Each number is 128 + 32 x the weight over its row's rms, rounded and kept within 0 to 255. Layers, rows and columns count from 0. Numbers have three digits each. The size before them is the row's rms in percent of the matrix's.

# layer 6 MLP up, 512x128, rms 0.338, rows 12-66, columns 0-127
102:195138105110136123100132144094067114100137185145111154120157154116110141117156081114183113112080200123133134157117166116132161192220116099124142113106103148161149084166153119110143142083105164061133158126222124062171146187138095121122126118147106133123165116127113073122127077143145088081090133147164137124127102141158161129130118152100147143179069064128128146099056145103121095073116
106:103118063100124109146127124162151104137096119102163099133166183111159113155148091178061218116113095115134133128088133133131208109135145139196079103067135081133147099135127144130196130094072107135153121125112138142172080171127145153145134128116121070151204135150118107099139086102068086127110144159076123094138117135146134067085117065176154174104196131172106134107163115145133119100142
097:114129110137121191098147102087086122075131180114105165159088181168110080144151089138086118152050174135137122145115148094138106148151114099142088132054130065142087069113168105087113085142106117167149113061181185167175107166156096113145176120146122139139152156186115127096074107106098118130112102145134154118182127134124133139161091107141140084113145114138187070096150155093132061141174
096:147151152105161069110088113202117124108146157117132182070139126082097099163178143157143148153053164117102128124100134147126082128151124158132170132130108089152152100160100117151153169148132098190133077119106119131137121102118135162132116122124162143134113072114076092115084161142060104147077109200163179148222115171192101105141132104125159108058155109135199131113112104179101119120150
085:136131135117097100169119130090096110133149116243101101166146143090140113146103105173135166128176152155119166113117141058117102129150166184099123162078167152121070114115163084119124130157157164080088076082126135134127131115109180171168145072120088170118101142124168125112058125126066107095115096106174107078096096182066134164144145154132139158148120111069154089114167107160131115178157
091:099134129133148139150133118137118086075165143136155177147141087062079170148146088139134125098068156162159166067071133096148132161180101086111100107133119101132167154094088126139181151099112174121141079156128192150133112062156120165223124134144106083176183145148172131123101131131099101134162124198118127112089098095183118156161149148152101122150117096131169108095177133183148104170092
102:169155137131154089102085191112069136129114122100166062123126169177170108178147139109075133130107089152138149084104132187092129101165094107151106114141063094158098114188090125105139089153116169134098147147100124102135115124183179179183141080136108178133189156161150142128156091143109079111119099168145175108051153146122116048127160102134111154140141148086135131154165161148098150071114
102:096111082125191101099088113171126057176185086103160137149087166105115149115150117177163156135137106177126115175116101137155090134123099162105124092178163142147128120165145124185203148096101171115184137057126129082107117117169116126146108126181189131119123056140099117181135134151071082100167139162067092107134080125125136132125067130112096144150130111083152170108132118126117125099062
093:156101119104144131088150103091099130164147126112143164128141163120126167102120150176094085140206157069117127141179166108160165142161069128133132076130122121116146073172064179088163130061092137119153177086067140139134132114051184175120140104111105157123149141159154197121121092049070119081109167083114090158114161179140145146136130083086101097111114145125123149158138136127112102170136
092:152132142115139159168135140124156139184148088166111133048153083079112153154129093121172137130145093180165121134084156134117039177105153211160096116138149122113086128172113125109113133139135158154130089091072104097109172121117105143148121153158147134064092125101126141084132162129078060130129113144153109135157105115100123120172168077141112197127126114142131230195131144149176115184108
095:159129155188130096110120132154097081109131148156091131159116154101088138124146147091137183107072115143111126146086179111126132186180139116180105135149107126168155064176103149114106113135122080086137162083133131083211096079144111089088126142142149207164159109097081087158128156099101136159058186120151157119156119091102112151180101167093116052098133169115083128088110135150112147123086
104:133195120181121144133147117123101132149176118058140043096146089115150185154133135145145112095159126092082116105148105129089075170157076112116096126157103150090173106146088109184072173129163124128101141125149194145141151174137088131166141137086086152099100176082084137153112108077163098126148120141154108071144174143158098145060185172118099151153162141092163068129097141099102151137114
088:127149219095141079124079100128182118152140126125130154124110095124081138118132126136166139095105165111134123188125109151147143134097151085154145126094070117104144114154096149073165163147105132136101167078113124166168114133158195133140104085165166084141133096046125117160186085179118109122184161103152099163135177148087088186130166139082093139125115147089140114080084098139046133187141
114:146108129137118169113128206151128139106110189084153153120171159172131117186096121062110066109067138109112118151087188131100110108194120095164129149096115163142111167136202120078144109086095131097135092136142150151130098145126146057186111115170115112110199185177103140126120178184147095149086113133136064138101108176132099119077150140134121140149106142111095123154098077099146093091148
102:156113130095137111129103153098125175105109156118140060157131109134145155107136171132104114201152122151150140116078115101166119112154118130151117070156167222122109141130074113089081102133077145157109174108105118074105086162106138069136163141113075115110183159112155138070095162173125095140199094148114076140167194134117111159189105067135107054139108144131159142127120160071139126116169
107:161141049093128104129110184130144130186220139126190135143130120158106133107149110148157088153157123106129190119185142116114131158135109089138061164115113120173047156148126098129131110141173137146085150094166185072144170102121132089131127159065133106104129087120112148177087168126101126132153134112102080111074096160156141165100136077139036134100082138119137154131157150109156169156163
085:157126150050195122120099169154130123074186121109107159160122137143110178154131146161146127185132128156063129116176087092087123152122131121136139129126068147088090125128118120191201146124132146140134157082148125175132066151101103118088132133129199140146162137164064124099085145088116158078185099137134188110092079128131169065122132184083166102109123098163091140083105122093157118105130
091:140070190148098110106166161063135200127084145112180085185114108101083135129123129104169065138132175143104167159073125133149171119128163135113157125127105087112112139182159145112113167117154193133146161079119116101114092101141137131181147111150133103169123135090156173173071170157146144140106146105114136189127097139157112124000143099108157134149110137192093137149123171104122139116144
100:113133162169083140106144139138140162126109150111119125188160115141119185113141141151090107098160063078140142081103160177121076158129169098114102088123168096121123132152088077134109142178156135154101093126144135074073121115065128101121138155196198111228129156081130094101131093134133100145121140128129104126141107115108102197079101193138105151166076119147106115136163162192185155177129
113:168143117115105104127153111146062081168122085076142132126170084137098125155176137128142118071075101142105129205154124151112176158089140063130117162142150107166128116140150130157155113151147125074109219104115120133099143123134099083151166190117158112151064100165071103174076128157041168072127108080128135160140119111189131124102186110165135157130145134136106110105155176112152099151151
103:173141128151115109121113108160164116129182164140094149155140132193147131118102101176090167143116157174146101067144077138162181131106118100194146137075128091124067114144155141125164084138163132101137109201092128069121171137107108120125154166120143127119076114086185102116131097141173142105076172174126103100107155137147074146115123105152137120105107170208095179119127083117102170215180
134:149143149142131128087101179200102137080107159157117142180063078120189166132137208125182149108137128116102125140123081155091164103079142192188107123120123192138127147125117143111143172142102154118142194159149065149133161164115078107108143153117130121164120148091156171137077139156155163119146129100069138125123181135120117059028104104097096125106126111131095126093117135148102110092168
095:167121134096093111082082159099125163114153086098142110153074145153168100112155127109104103155108131163152105181139122183113109153111170154131180118135120140090093125155171130107109086079102094121161151173184180151117084155126152184172152131138111168179161110103099120168098152095135130133143062120081105116162136096145152127083086093191080161075115082147143083079125108072076059115177
090:183159169094112133135119155133102142068069132132131164108117108145121118120101140164116189157090091188101119163090134130198117108118158134135102105132087083131100082136118165136106129133077173173137159130157081090129083145118075085168096125076084123124143189106104093118165088145162090183159180157138151090139085103121176123087122125130212170131077183156094144200129083121115129134108
086:098112219186163095075130109120151156162090120097151106099098133098092078058140160097157131165088112130133135104156123111109079187117161127152141092119154148134146126105146156086144127122146135127156137085114100132154148119114094085166161122125143070078156066234143132080135181137054111123136109153154185156121165144166171151141160098138126138098120129166143203114102100111060125120147
089:116079153150144135149163172051127160112089128125135189104145088112064106106097141121136125162131133118197143176106132124100125090097100102153145120115188146120158069122211158122166179071116145097162116073107145124169117091105163154209147153161134106173077096115137171137146094132147096094124134163163129140128061166123099169104196152149108174128117085076140109167151077108144140126143
106:184124160195130168117105065172141149140102125101099136163147101155114117108097132108145189127132098149122132153110112141172125160113171136154191137077129128135115158133147047094107086084120158138090122163103062148073100188130107122164165139169193077100150141120158094060086128173138119104115180181049130139123121124182183128111119154147090125108111101120120136106142097104115064182151
098:230083088099105167165140141138103098124146106104148154107128109140124142118115052148141090104162109073140152123147075157174188118158143072129129167139126112075127078127136146153107154122176118145101148128178181089155192130163129112115112164151074141135120074119079116167104127127161061136151106113185109089139100173145155198148153099167101087137120139098130149180125135180133165193111
090:089137120149135109122085139128110149131160135074100097138092105081107153127141140157096167157137135105171065134113117083173142111139141171139051091193110154175120134193141086177111143090169115161125152182067103132137086181114093054138167147164106153150144119104108118139107115157140104117181164133114144088125041156129130167132166168072088164145090114132129131095073161120154146066184
097:190104094118167121153110082131121151149155150162128074123113168096093128071091130119076129158127169191073114092085182087168162170133155111128167101137162150143135115153118093122166062133197126174125174131100132115098111153173104099114087138184074134126128120167075081128131173159146126190161086124084146172119116122139124122104169118081076136198138154128189123104132085090160154119103
095:164139121119155207090121138115100080110172091125148155142110137113203102157151163119128117207109121135094081111099070153161187125137134154128124170146128144088138197136160117131088090064147110080086106168180118187124143141094085157139117134128136105149160116104093115092060130093158157074093104131154123133180137101095139100096111074182134115109101174160121148073155078198132137144115
096:132149146179089124119139057100133130146108113147173130074105130113093173084154151144119127160138166147127127079159198151099126116114056076110167117109079148159111110090091131130212117096144070128150148183118179193115172056141100157145148114134125147131109160134183126050088140055129126160079121132180147174125121150158092129098138123173114086162127126169149093147136105100129126139181
105:151137142126082094123171135125134167075107118092210119133151163088106148092149157152119112102120119160148089080143111155160131160114115120112139166088117177098137123109120112162159123141132055168124098142091160165076105096139093135122102127149092144178102110145194121072134167156051154135126149105145107064100178153080124085117133179136185082113165176168195164120072132116111133045108
097:117179148162146169145123116136114141124061133106111095122112099081101174112152165164094156150132171107048174155130092082148099094204204146153112122119127159091121160137167113131074139078147137124105125140080151107114092142133121137116098167040143150163152155135140156069128136110151111122112166125089072159143113121172113151086119093155129126115123149169143083156043174089150061178156
085:070125143120089121150118126139136119101123071087155116112139141123123134123145109164166170098113055122161089111122062101070184145129079142110119053155104168152118126136109091070133105059177201108131083142174191116147144071147173115090072152139178160112113141091115076118154128154105095105157122127107080120086118144181104173152144124116118108152141122149097135106180160179165153064147
106:176118140080083144098088127109125128088117170116144116126084172101124164137164158135111087149179133119157123074145106121196129091151084202138127197120151084115095111068181140189190115057106122134101101074110120124142086154121188142130127148149137114166131140184080175188138165135135091130128108168143079184108135123124191178091088110140152124170092106155141119133113167140148099145160
099:151147170185116126206130034148117118129134077112184123134137131187149104110191107118094136136113160097191146127120103155113131119085128108151133137121141108101138076187107078176092067118167112142117123170120182090162178164111142141110130135121129162113140063129101138134174100126096157087050107140164149099146125133101087159138070155148104126114074083182088119123129187138114141111193
096:164161162078155103175106139145104117119134183113121080152105082100149142126122162126211121143146113134107140113125140106164096122099170106165137135110108139182085128133112113220089120121094118079117134079144082115152182127044099053128135114090145175118155117138122100188118188146107078115113142100147118171153113103131127214121107126103161162099140143117167057130040165118115111128112
096:081199131140130135100139124153206145103133110181109160160135165157091142153156130130084157174026097130137115126117141162110092132144142118149115154143102151170153127105108093146134163102099224104154161148084116127179095133159108123141158053114074135120172144070117110104158179110153119115142170140112119163130120104154094139148199175147146102107144155115119055144123126068066141073141
106:097120134131171126121186102103123142120117140127153173165112151137101199157122106168113194115148073093042103107147140103117212122131124100182136124085149127100120121137171071136150140089154073125110101122059133066133176182145101107181132137162154105162142168125075127161159129093111133078157123067127129119170147183169146144044090135131089139126122119160151069107148126135086163133130
111:155128165108095113114184076141120119111072127129123150201087161180120115113098115060070094102143162156160150150148175163169072108139130089130156104142077146170103089137140131133161156171162073129156099129061091066084095079094139099082134177162158182180129118115140100101130146140149135131128152107088103068190140152183140112102113128120097093088168145167111081117110154138138118156171
109:181152143100120159081080091118110120151084073164187038114133170195133084143102147120151163115066155127146110123110154095183119135122126163124081108107160137170157079115204153119125162106144081098143111087122074135118148110156105122108127160144125119157113119193103121189147118147070154149147053200131163135131126104139154173124140109120121068119160137133160127098095149077184152106160
116:172237107182062158096122108185126083140186156095127151120179119087103172128117085138086129135203139104120182122074136150144125146114108116116148152135154132124132095110145089135181112134140160114159083117127101128202114100104102127117102135136084159164105105112163107140174147144139129115095107072099203106174104151156185164127075092100133161105110149113107077134138156124169146101061
093:146095209106094091143108138157122114103139163143107050102147123114140149119137131148189140083127130131115119080150167145147181143106092134152173117140138090171135128120134106193112168134141120123203201155108097077087123120137147084121080081117159155106153170110131162138124177099116080142094120127173108147170125172092128141066142059174108077165166194096195142150085149128097142118165
101:144175106123069147150136179126180123121111132107170106195157098088105127124191125132106166134110156125104105096225128106145054182127125153059113130139105150165111124154077123152168170150158108097124128155086141102119118117078115188096097118134156131097129123062154085142143058094129157167142148194102143135163109130164088135074157137087112143123128182105129188158159095165147122080152
088:145131108160140126137162151084105185146142127114112116134165179126117141125106197164163114124123051134110163099103094082108120144062084173149114120109062169132082064155165125186123110133127190139167116194127186127110173149116104099135157142154104132168165125122156176134159100161077098097139163117157174144074130145176159100123135100140129185089109096140074087107136068157161136130064
101:140155118116124132115128131071111074116111125117126090159136145126165187119144101087103131135089162171113155157121120184146123160118138112127040117080119135195106164144166145081168137141161098096085153190105128161152127154130166173144129139105118035140109060131155126092151135107179191138084094134103132093106157133149125117176151055118122023130121142071093125101067146116117139117160
095:154104156176066076057075133100139153112073079113138089086090111131095117180115158131108098137169134162123087148122114105167110124176122172186067193133081127155125106172144107138106140117101124134113085098139153106130154115101127144171136134168138183120088165177116099123137140116052138135146071209165113101189060106118158098102107145143162143135137104152117103056118089140124160154142
099:119137159137131066142111127058136125102187145112143084095122127137117101098125116191068138160121121151101160167190080149047105193069129137138131122139143111130131119103166095080141191101163176175120121140148073079135104144060181122138126088093123090175205142147110174135138109106138153107103083178077117176118161154101140148075136149136113155157095121176135128117144181149117139153109
103:110196114166159151080152116158130129092132135127150141134209127137094170107154112139130128123109112111123088107127216185125169156129114164096059153148109151182143072110140136113136200143130143124099122124147113088100196081106129103135150163111032051097106164177111084112105102149165133110125102083148106108149083117158166101142112102099092138065111087191140099106123138094121167135136
101:135126146136210084089082127177089117099190151118167103109107155146190175104150167215146142137092101113108196118132107164126097158135171080138161158127102136133066144151070185145163131163117165069170128098090114096120120101118069171123150141118163110084137121128163142135123193127104057144119112122138147132176107179108141129149139140144145065103111097055138137130130097087142140161144
100:136182108167132183161098187159151079103139124123145114120118165139089108117117102087101081105059080146179154157061172120144112095127069105183095149119129175113113094150130127171134140121089178113113092161146138098081059127135127131127106115120101148115115118177136170169176138168097063102148064179093149134165204115150122134122126150133123194180117140169105088170150126073120124147096
103:113149141149116091121185124200102168105127095137109116162139098164080102159129154118100083143094148139152133086127135127096086136182119174174132145178179129190120127161102110143085096109188118020122123098100154128124171116171112115068092109111114164104120101092160168120142089102097092080086138151099115163119116165128078112178086106133129169090071165147161112209104139139080136114142
101:139092120127150151144165150152120092065134130111084145132133137134138039130120175125095081077165091121126121170093197082087138111153118126160151095162131185160111082082100134120174111088125147068128075087127120197168137104140099126125113122167155127170094060135137087169112097129088164061122094140085153148141140146130156181152123168133084127156139136177133142085085141130171054082111
109:106110099146126118132173140174132169138148110154120182155115147089150154114108084137136150153164109078134129031066146078149145144122128140124096125168063155135134147074110116098106155104146159119071112156116101167173139144088098103135059158103137066177188070108079130112142128124126117173139104084091136040126143179167086106172114116121127102104067145131134148108104103108081108181182
# layer 6 MLP down (transposed), 512x128, rms 0.344, rows 12-65, columns 0-127
103:156110128126155074079150124098154122189141157157139154141074079116083181123104104127117108101089095093215125100084173072129070122117126151082109193131153162130166098145127184063126110122161137172173129049128133138120107115179202152103151090088129163166152117097155143138140187138146147086129154107164093121178073119115176140138115126150167135157121119112112152156117099166161138108180
113:109158102096130143158120126139110158136127177115123111122158098120167138144138116074113131116064097116145069112082107133160154120107083153126167143086076137151184120163092073191130181132109080100130150169106134138151148030176132146062179160113123177085075078114132085097150130082117046140121145123160191124112168144170126142170076148151079116082117089127100133154106130161135174116126
088:087162128188209122155126128150162129173124107132126129122128098081099100185122146134146093127199128135097120097166163110142129137145115124096164195169082120081125112166138154073084205135121106097124083157140098104112121064129178122191141144043132120079171111127219164126171114082085155162141162115110135104073141096099131131152093086131126167125107153151131137154137140170110104121088
100:216187143189091097076133113142093118116128079088142133171107154130089179119082163127081101182156058123120093081138099082113113108133096152192176068100108179104108141106111159127111139151088138126123146192130078135122129149115145129096178138135166136101171068125119117164128094125105164106183171110092120117109103121115122117126174137126122089108145153079116200110186168089161128097106
082:131156105146118126108061142114111083097123109155172128195097147178142101174123172124116161175151111114105178152101119127170150156168096209153115181104139093109133171136127144105107084101136121155094113112136093183172116056099116112131158111095147150136176161163140127157158133151151080074113112081179156127179118125144187098074035140135119140153138212136098138113132134133135116200148
093:094076098137112135117130178131151082132127130200111122118092111134174127157147119186107140178110083067059117118187101135147151132131113080077148161107120053131134132142115128104132126189158145167111081149144122135137092138145121134127128100166123126123178207143131139089150199176143122183117173118120129120092116065183098129086102130199143059096098164141104171156140080157122152113076
105:086122096079078145131143091107168158137110059126074127095107127151125116104086172104126161121121112196060063148181073154116134088161186130222100113140083154137167105157176119140178169090116134072154134168158096168101111114098138149178146124104140126099142111143141094148137122049086114145122141138156132066089132149144125167143106086178125097137134140121093132142130123187152116180159
104:165221160151125117108094077177102191120136117119172090151077138126163122111106043132171132114115094105141089173183103145140129143086142136121171112127100136174091144157144107099126133133084124174110130149094161133142107173120092089059110078064116131136120088145145087142156135143123180150136135159108146162122137168101124120098223149096076129085111091166192097090102116104155154094158
092:094111147150123188060089102127133153094098119102155135107092114078114115139143127120093097100120073111112072126175155147159127138131144111111130155175127087095118111182114154094078145132135068138127077145142115160114103079136112160155165142066129149079041094082172124140154127158159131150111147132117127069094126146132199097106116098079143129085167160159124113192224187158122127169161
084:122104118119178117123093161079148098112092160142076147136114139158127095177159152173142145128122076117136166165162091214131143193110091069102151151130126148154152167155141097073160129129124094120171113138128099135191126106072121139115083079093155100135165161136169165135131133155080101130131126108113140154146122163161147097098059111161142095097112192213105185128074103056137076118121
106:130106159152102164076132137131131113108183057143099150076131143170135073123150127175134142099101175152144102112143113156075148077090152130198134158168168137084119084116118125082100154089092167147093138214141148164128148097145132102114153166098127120123155080129135145114126145107182148088139125178183145116104095163101090180165087123064201168160169104119069171135124125125161075162126
113:171116116078178165131112122102132081104148167147108096093189101067126152105161151112168110128141168152116097095151129126105138072115136087129140172117163147118121099136123112182097179107168140093122121118152145140085091170094145151083093210168101192103168118066159127136102164122145164137167075131072153124147076135164131154067079100082129176150123074096120089156123111176169172154091
109:149140165156102128147159084114134080120047103128120185133027167155136142140134102087083150065107158091094091138096142114164112096130126132152157143102196185105162211120164134136082106143116064163164129077079102117114143118119084130144113111126139093229138135133120116114211129136125138134080126133150100151089099151096163131150070143137095087120135131107174113127120138168109155124146
098:089160177143156177150113123108130073150100189130118087127131138171156126121080095157176130077105151116120106106141034118163129134084146121142117134147146077043183131156096141127062112092092154103137130066113106083133114139139133158110156159126152119169104120092125117134160193130071181096106175103151174075130061110086154107149088172192123111080153178105117145091151148130125107125130
080:128165073116135105106119100148098156109123147078114148142189124161131152172050128084112178082125075133129125136126123071156092190107177165148123161144148127163119127137130130102123166114133107146164126103088129120172141114172109109150145152071066149152068094087180102086120105091064162111080073156183129152123141106097179079136128061135125153046138131117142118175077164134131077106119
109:153148082086170128108118137080153109126109096068052137119152198158134116106156175141128111114148145172152103148169090192170094103137102068105122141129171137151132118089160178142109144127150135136154098143120111094121103124111168107090097070180144182149093103148080145095173141167143119112093093186189146127092146067152157121143156221094139143173128161157147122106133179110129059140152
102:088107118115133095113159204147148120136177199156156125124116108128162142173117169166125123108103129084071151143104138105097100143146127207142137127139125093089159078192199154122151115171078090122125151085057139140101073131125093060137114129129056135108130135160096088120162133156134176203111145081144116165119133097160135172119099169128114149120103088097112133116079113179163160072100
090:112175107130113177119155096130104072132150168121121133133121066160185158130183132162170141065095072149101132163167146113143154130132133141110167150164080156132163104081123090224179140116094096088060121179128094055158103162158167098145214131107096133104086143118122119137159108104125163176154187144199094136112119151126116149139137160164136125138149107144109163101100129170146131176126
096:127147123091131154149083106101212136156129096131137137125146165182114140114137148071116126088101137160163155133146101141182075119136123099159138150137083176121131123071122184127158148154101125132169076121153122119133117217182121090152188218139112091119184098081190148209149081169171088130122105156196149111131128121105108105105107147166112133096136109094174086114100135086124131153104
125:117153185145134099142130087108131124119168114097048072123118157064107090112120196123062225180132109125149140128174133211114114173162084162104086086129117141141088125122166093126129151147148113132133131166090131132126157147066087142121174142142131124109144097143073176135118118149061137136142148130064100141110160166171113135118144088130138122043110116165160084120154086134173124157103
106:095119137150112111147142095101142171136057135134122148178053115116145148115149160097121151092052162122083081155171144149148114151127117110147120139093153092131133046118114137133090170153110135132156117150147122097153103115068082138143083098087121126096210159149107085166120138112166056136095137154128138180157076154097149125094135134115145136147192114105093036174133116155199101168086
077:094139117132099131114125122114161096153149139119127117109154190139123146119175059127081091105142075103146102101160159113133064151155126082080167154104097111091143083185176115121142145145142096175128091050100202113148115101160166096120088120038102141122165114133155090157130092134128098063136156135123083093130145143156136179203134116209104154173122153173150147152087144158097153152132
094:182116118103100126053180143100134077125134123136114142161136113138132165157082152183093120125130097117128120103108144125104110054179142136103153096131164122052131136117139128095113106132116129163105149092181140111070090100154124156094178069120061149100159111104087125164164165140105063140127162092086137131093155059226075159156115124127181148148178106146200124167111131126129109157131
087:096101079107113126087197098145059114145141060162090130140126155132102100141141151097129154138117184107213128149148118195078159081154119108092138138115102122126142119156131146110164069131096142140157113104146165087055126107139163092140137058151079108176129129088127115124097205097122173069091111077112080155144162172140151108144098141104067095107134164150142090113099161112097160103151
093:109118153155138142087199060136073199098119105105085126165121140114132140086080157114192213106061135107164127158111117104132110082172147183111084136052100154149110115116150169112140097136165130131157156145176155145151142121133107093124142124105099117153169131177186101201139119111134120173188133108097050113149117148084104106128147128154105091097105167079086093140143105096122134116110
091:141152158113067116084115086109132168076153084152132158136101204189165114078164129103069106094123126142126097152099086124143118105109115206131153131137164142146131118071089115125094129111085213083113133165176091131137131140137100117067117107103080162144188101123171091127142115101143147162144131147084131136106132160096152205103147108094088129117181117164133098178094195139111074103106
096:174130050180084196178123028140145127155131130110079177123114108139097189107116096108064129157079142100146109127136145073077074138106121085114160149155124147167174077123158156108082103162102143211123107148106151108080084181088121156102113114100137130173129170113139144118094141119126145090053161121105138119153103121136143119171094160121116143147088097145120154190133121115129106130152
089:107154089100128155137153178086079143165119113100089178145109177123151131050149128056125096165088155157095085129135141163099078137077086109138151173121135152105125123176116131138180116138091120110112106085120118080140121141138129176132152160106049109116129105059174065110181115170083150147073136110185125134122104108072093156123149081152182158134167143163075126103083160151108103160143
093:093114134115116181171103177187112121167125090123124114153103035158116068112103105120163153137132103134073176140113113132141087095144064150184145120127168160144123105142150141200154147100168103139102151186096115143160164141087125081126139131111134153120048180122098101172121127173126146114198112149182131133211131068098159170102150113178129125144110158168131088165115174130106158123132
091:151138108117140069178109082139153102108114176118167148132136083127163143150133114126118111188152113082143082090123112089146129075114123141146195163161139138150073111188161115128093161119113060192118164099129185120137140087154154100173084140093086115170119104100147130167119073134108158074141177066089127123176101027143168128137123179167103117154139112193171131136128115164139109156133
092:147101127134107173094141127123144103092182111184115139106108147151128092102131098121141104099083117097161077175094132202152148109163111148102125132106194153071131119158072144094122173126084055076085164201060200164113127098127171137135087166130098122155174133131141103089096127106080180104152128166182095123129154158141145121146143101147116141166078097106155103102098133146152193097168
106:131026133152066109077110147120213148195130096133155136112113121135104100135187152193120151107101120133111084180147104171143125175165114105127140072111144152164135116166142147087078110117121087128093139088149152109137157231180111145081191147072122158139157157183061136135145136108112141109084146161133138089109109120162130136111157107109124112102183147114096137122118086130090155138149
097:125101132135168121168086207148099118150076122149138153068097062121144121161130115116098111157156079030117131115119155067146093118056155129144125147140107097184156157118129184197108157153189120118084123110102153125158087116091095170116109130082112160124071131174036099128196126160083111159125177155155140132187104120144152128166136149095108142107114102118128144123123138152119135095142
093:101159117177107107134110086146131138126075137195163184133123099155155150174124129155125157174104105107156206148228162136135119106131158111184145153166114198086123114145143106117103140179105124167122122171164145141078141116176143139188127116130183198155067093140159119187121127141106196156166119148137131152153139084152136143069119148139156127054134158088116107131147177156116152119096
087:119146156147109150120140114107100049117101082122129157123147132147096150127079113178171153093066104153062211185134142170140164116171156136163096137154098136129121121104145074134107123131108114136102100160126104119174120085120167071108148164136146125124096145127092090133104079198113066156160115114122058169131120132109163137138092178129134135102158080127222104136081122140193122201155
102:122084141118107164126129096110122136109153149076110182142174146127180142092125127160113079178122117138145175186174156114117125173127144110173105075170120194096104078112099158161163184064184066128106100138065177148118106146114170152132090095158122122178097155105118165177095127102128120114149094121151172137114188135145127075095093125097120106134135154118036088103141120179174117160097
108:159112100106141172112069124148167129106112071092176136187142070071161116164093098171127119111120089131109186141135119165089132102096081111165195151043143088086157107141092125130148120121078085115145130119152106160143095085147091150152103095121153075113111118154106107129067117117174082125139169080149172161130076180089094129081152072170137117096123185129136109180156110103111117154116
088:139126145144127173135167187084116101187111100149171135068165141118160089116128105132111159136119185125198185047143036079157105135161109157054093066179098124152158158189132142093099135153136101112150163168105134141100143126108145135179169137073137121143078119126157118138114149187142078162106115133136109113117106097161144141122143158110102083170091147105088175150165124119104118094167
100:078164135099155117131106122136185054149137156129104122164157144096148154127138168158132110117091130164100110134146146124142083158070155131101147158167162111165248110098106132157071164156107097106140172086132110129076107137101134175130130119073088162125158174104202157149188163116092117131113105151107086138111117086136126217108158178118125137118086130128178084162131080139186128128158
117:092118082072163093118147134091091157114087206088127096111158138090165168093148133184182130085115123195148134137154132063110102103141155207128105128129148138160193181131066102203137169112115134089145137146124102083125184099156165085109105128151157064139158151096161095165092123152105146107132128139125132122121063150105112106174168100120120098141116183119192122153147117119114081152135
120:155082095187136142164097124106142129100101128096130244141187138181169145192143133113141131127106092209099186121108137131127119083113093161164116117108149098150141124169085133105167109119162143103104112203098089174066113156106117077138093116133113187176103103161091101139098090166118177089151176093098165134135121131147117129088157158105125133120080121183144095109136093129152091140096
113:083099142199171160111118150144094131076089123077118151144187104106117158106128077156150120219113153094119137125137151157116165139119132077138119125124122154145104164129106103061128133151147105086120152144138182150169108120076113206137153182106186127126127104136178136160058115161141130094169139128131098158194137137097092168130149090105139103133039108159105121082180102165157158142073
115:146105142142156133096108132187130068094126135158181120121174135176138096177076059095125153149108092118099164117138173112118071113128113150109158117093153123137098103099049139123156115147090117101121137169094136123123086139075093122173144095114120125169113070144182207135166094160138210104128173087092164128146167173119078120117160090102063102114138188180115107129123104085114154128088
090:123083088100115181151131178117161147147113116171126139188133098169181111191210142104149136119067113118177083086091116099158129128109121108132139150121100126120123140149120139104100148128193151143123156116161128145119109172131046139192137165180071095129134122146098123111154073129147127130133150096143186149103072100142125070157126159122150214138080106052108149142145123182143135108198
100:154081082121115118128165105143158142120140138072130118100168113162081124114152094139124169075118131072106116149116164125117176133127130075099102120091127114151111175111120105143096065148096147099105121123138064129091163139128126184079175127158129089060159072115110131060120152065186147084120128085094133096118134079162198068183128112136133113136216139104193164160104150106100130157133
105:157138092134151100077098143107197163083090096154131095099144108114132134177132098139168143131124144183123154079143134175082140148115089116085111139118095126093083078131122088175111077113119131118188112139111228116114117149155050096129121142141141134141153174132118168111220126128101156121097109166139207078228109137102126178097105095147103130130107119162089091151128123141087121126120
099:144118166114109092107131133166172127082145082118090119128154121125090186145183152126098143112118128149140136221138148153123053161125119147149162087125124100128094071189151107163133085042099089106130082166135151197119133136040161129164124191084191124136157145128085145140116181126117110131126127149112102164183123131178137114133097117152142118144072147078139088104124087126172186138110
102:137206107167084089136183112155139095149151090129144195095095185106138075122128191141135192171109089134135136140108169208082152144109136165117153129094164138096119099132134106154155156154133100151118068125119140139148089112132145092103116119126132142151211092086133094055158111118147085130098149104114166117096104082112120174089167097106181144152103201160098125059154135099151152121122
102:113100087105150141154125163127162181116133197118072177103157094123103144144105145170069121105147092149143075154115132117135104125104142103138122134154106081036092127161161095152183192126120149139060110098119157113178138111119202121129048152140129187099124141124083098139115143213135098185135166144115167117129075117134152091128089130168164156083100106117157104136113135198148157143123
109:089134079150108129129042156129188183103180138112140129119059069143137179146092040174100088132127106125222165091138156135167139133095137159134143104152174135096184161142179096107078128142117147118128104172163121143148110136147167118167085083138117087105108133115126170176060082151106143160179152126125140115123172134130118095124137072084137137093123116150150102128127162186120115102097
117:063185123119080108122089136143161124102094122157153108122092176103090110157154084155138145102164058150140179115115141162167148107077117158077097110084118187110120130100071130196096156089138134123133152143141185099104132154107106088119143107135101148086112100117131090117202147139069110140169133130150141186190094132107158133062127103145071107097158116110184176167130175128135164195139
112:137125126113143109184142066137128142111131128105124100076078122135170123109131185116122158097097168126042161161178212159107113110112101143134111118113189164151138129160086127163106149143117104175116187158131161140121187102161100104100119139113128122158078113176134141144120075179131121110124119095118150107145136169089188071123196111084129098192092164158122171170118121141065109152046
112:171102078108139136094144139110100096119084135114191137159087106141178127113084134072104143120141109160087146146088121121184118161145181126086124127124127054132145177144136111099107127155180136085124164091145149168088151043167193090086102109093181102164146175144101118156109172148155190140132097111052135130144092080129123163141120122165086062122106123143170120122167116058109166110125
112:131084099153115161093135155161125128106110102119132093119163160178119086080148124120127155136129173100144134166148134111123128144104139074175110118093126145133088064121171124163058099109108172130091169127100141188116147154093092088106167114121178122129116114080096016086095122140081206139106108140125155137115185140160146109139142164082137135176163117135182132201059121082087091118094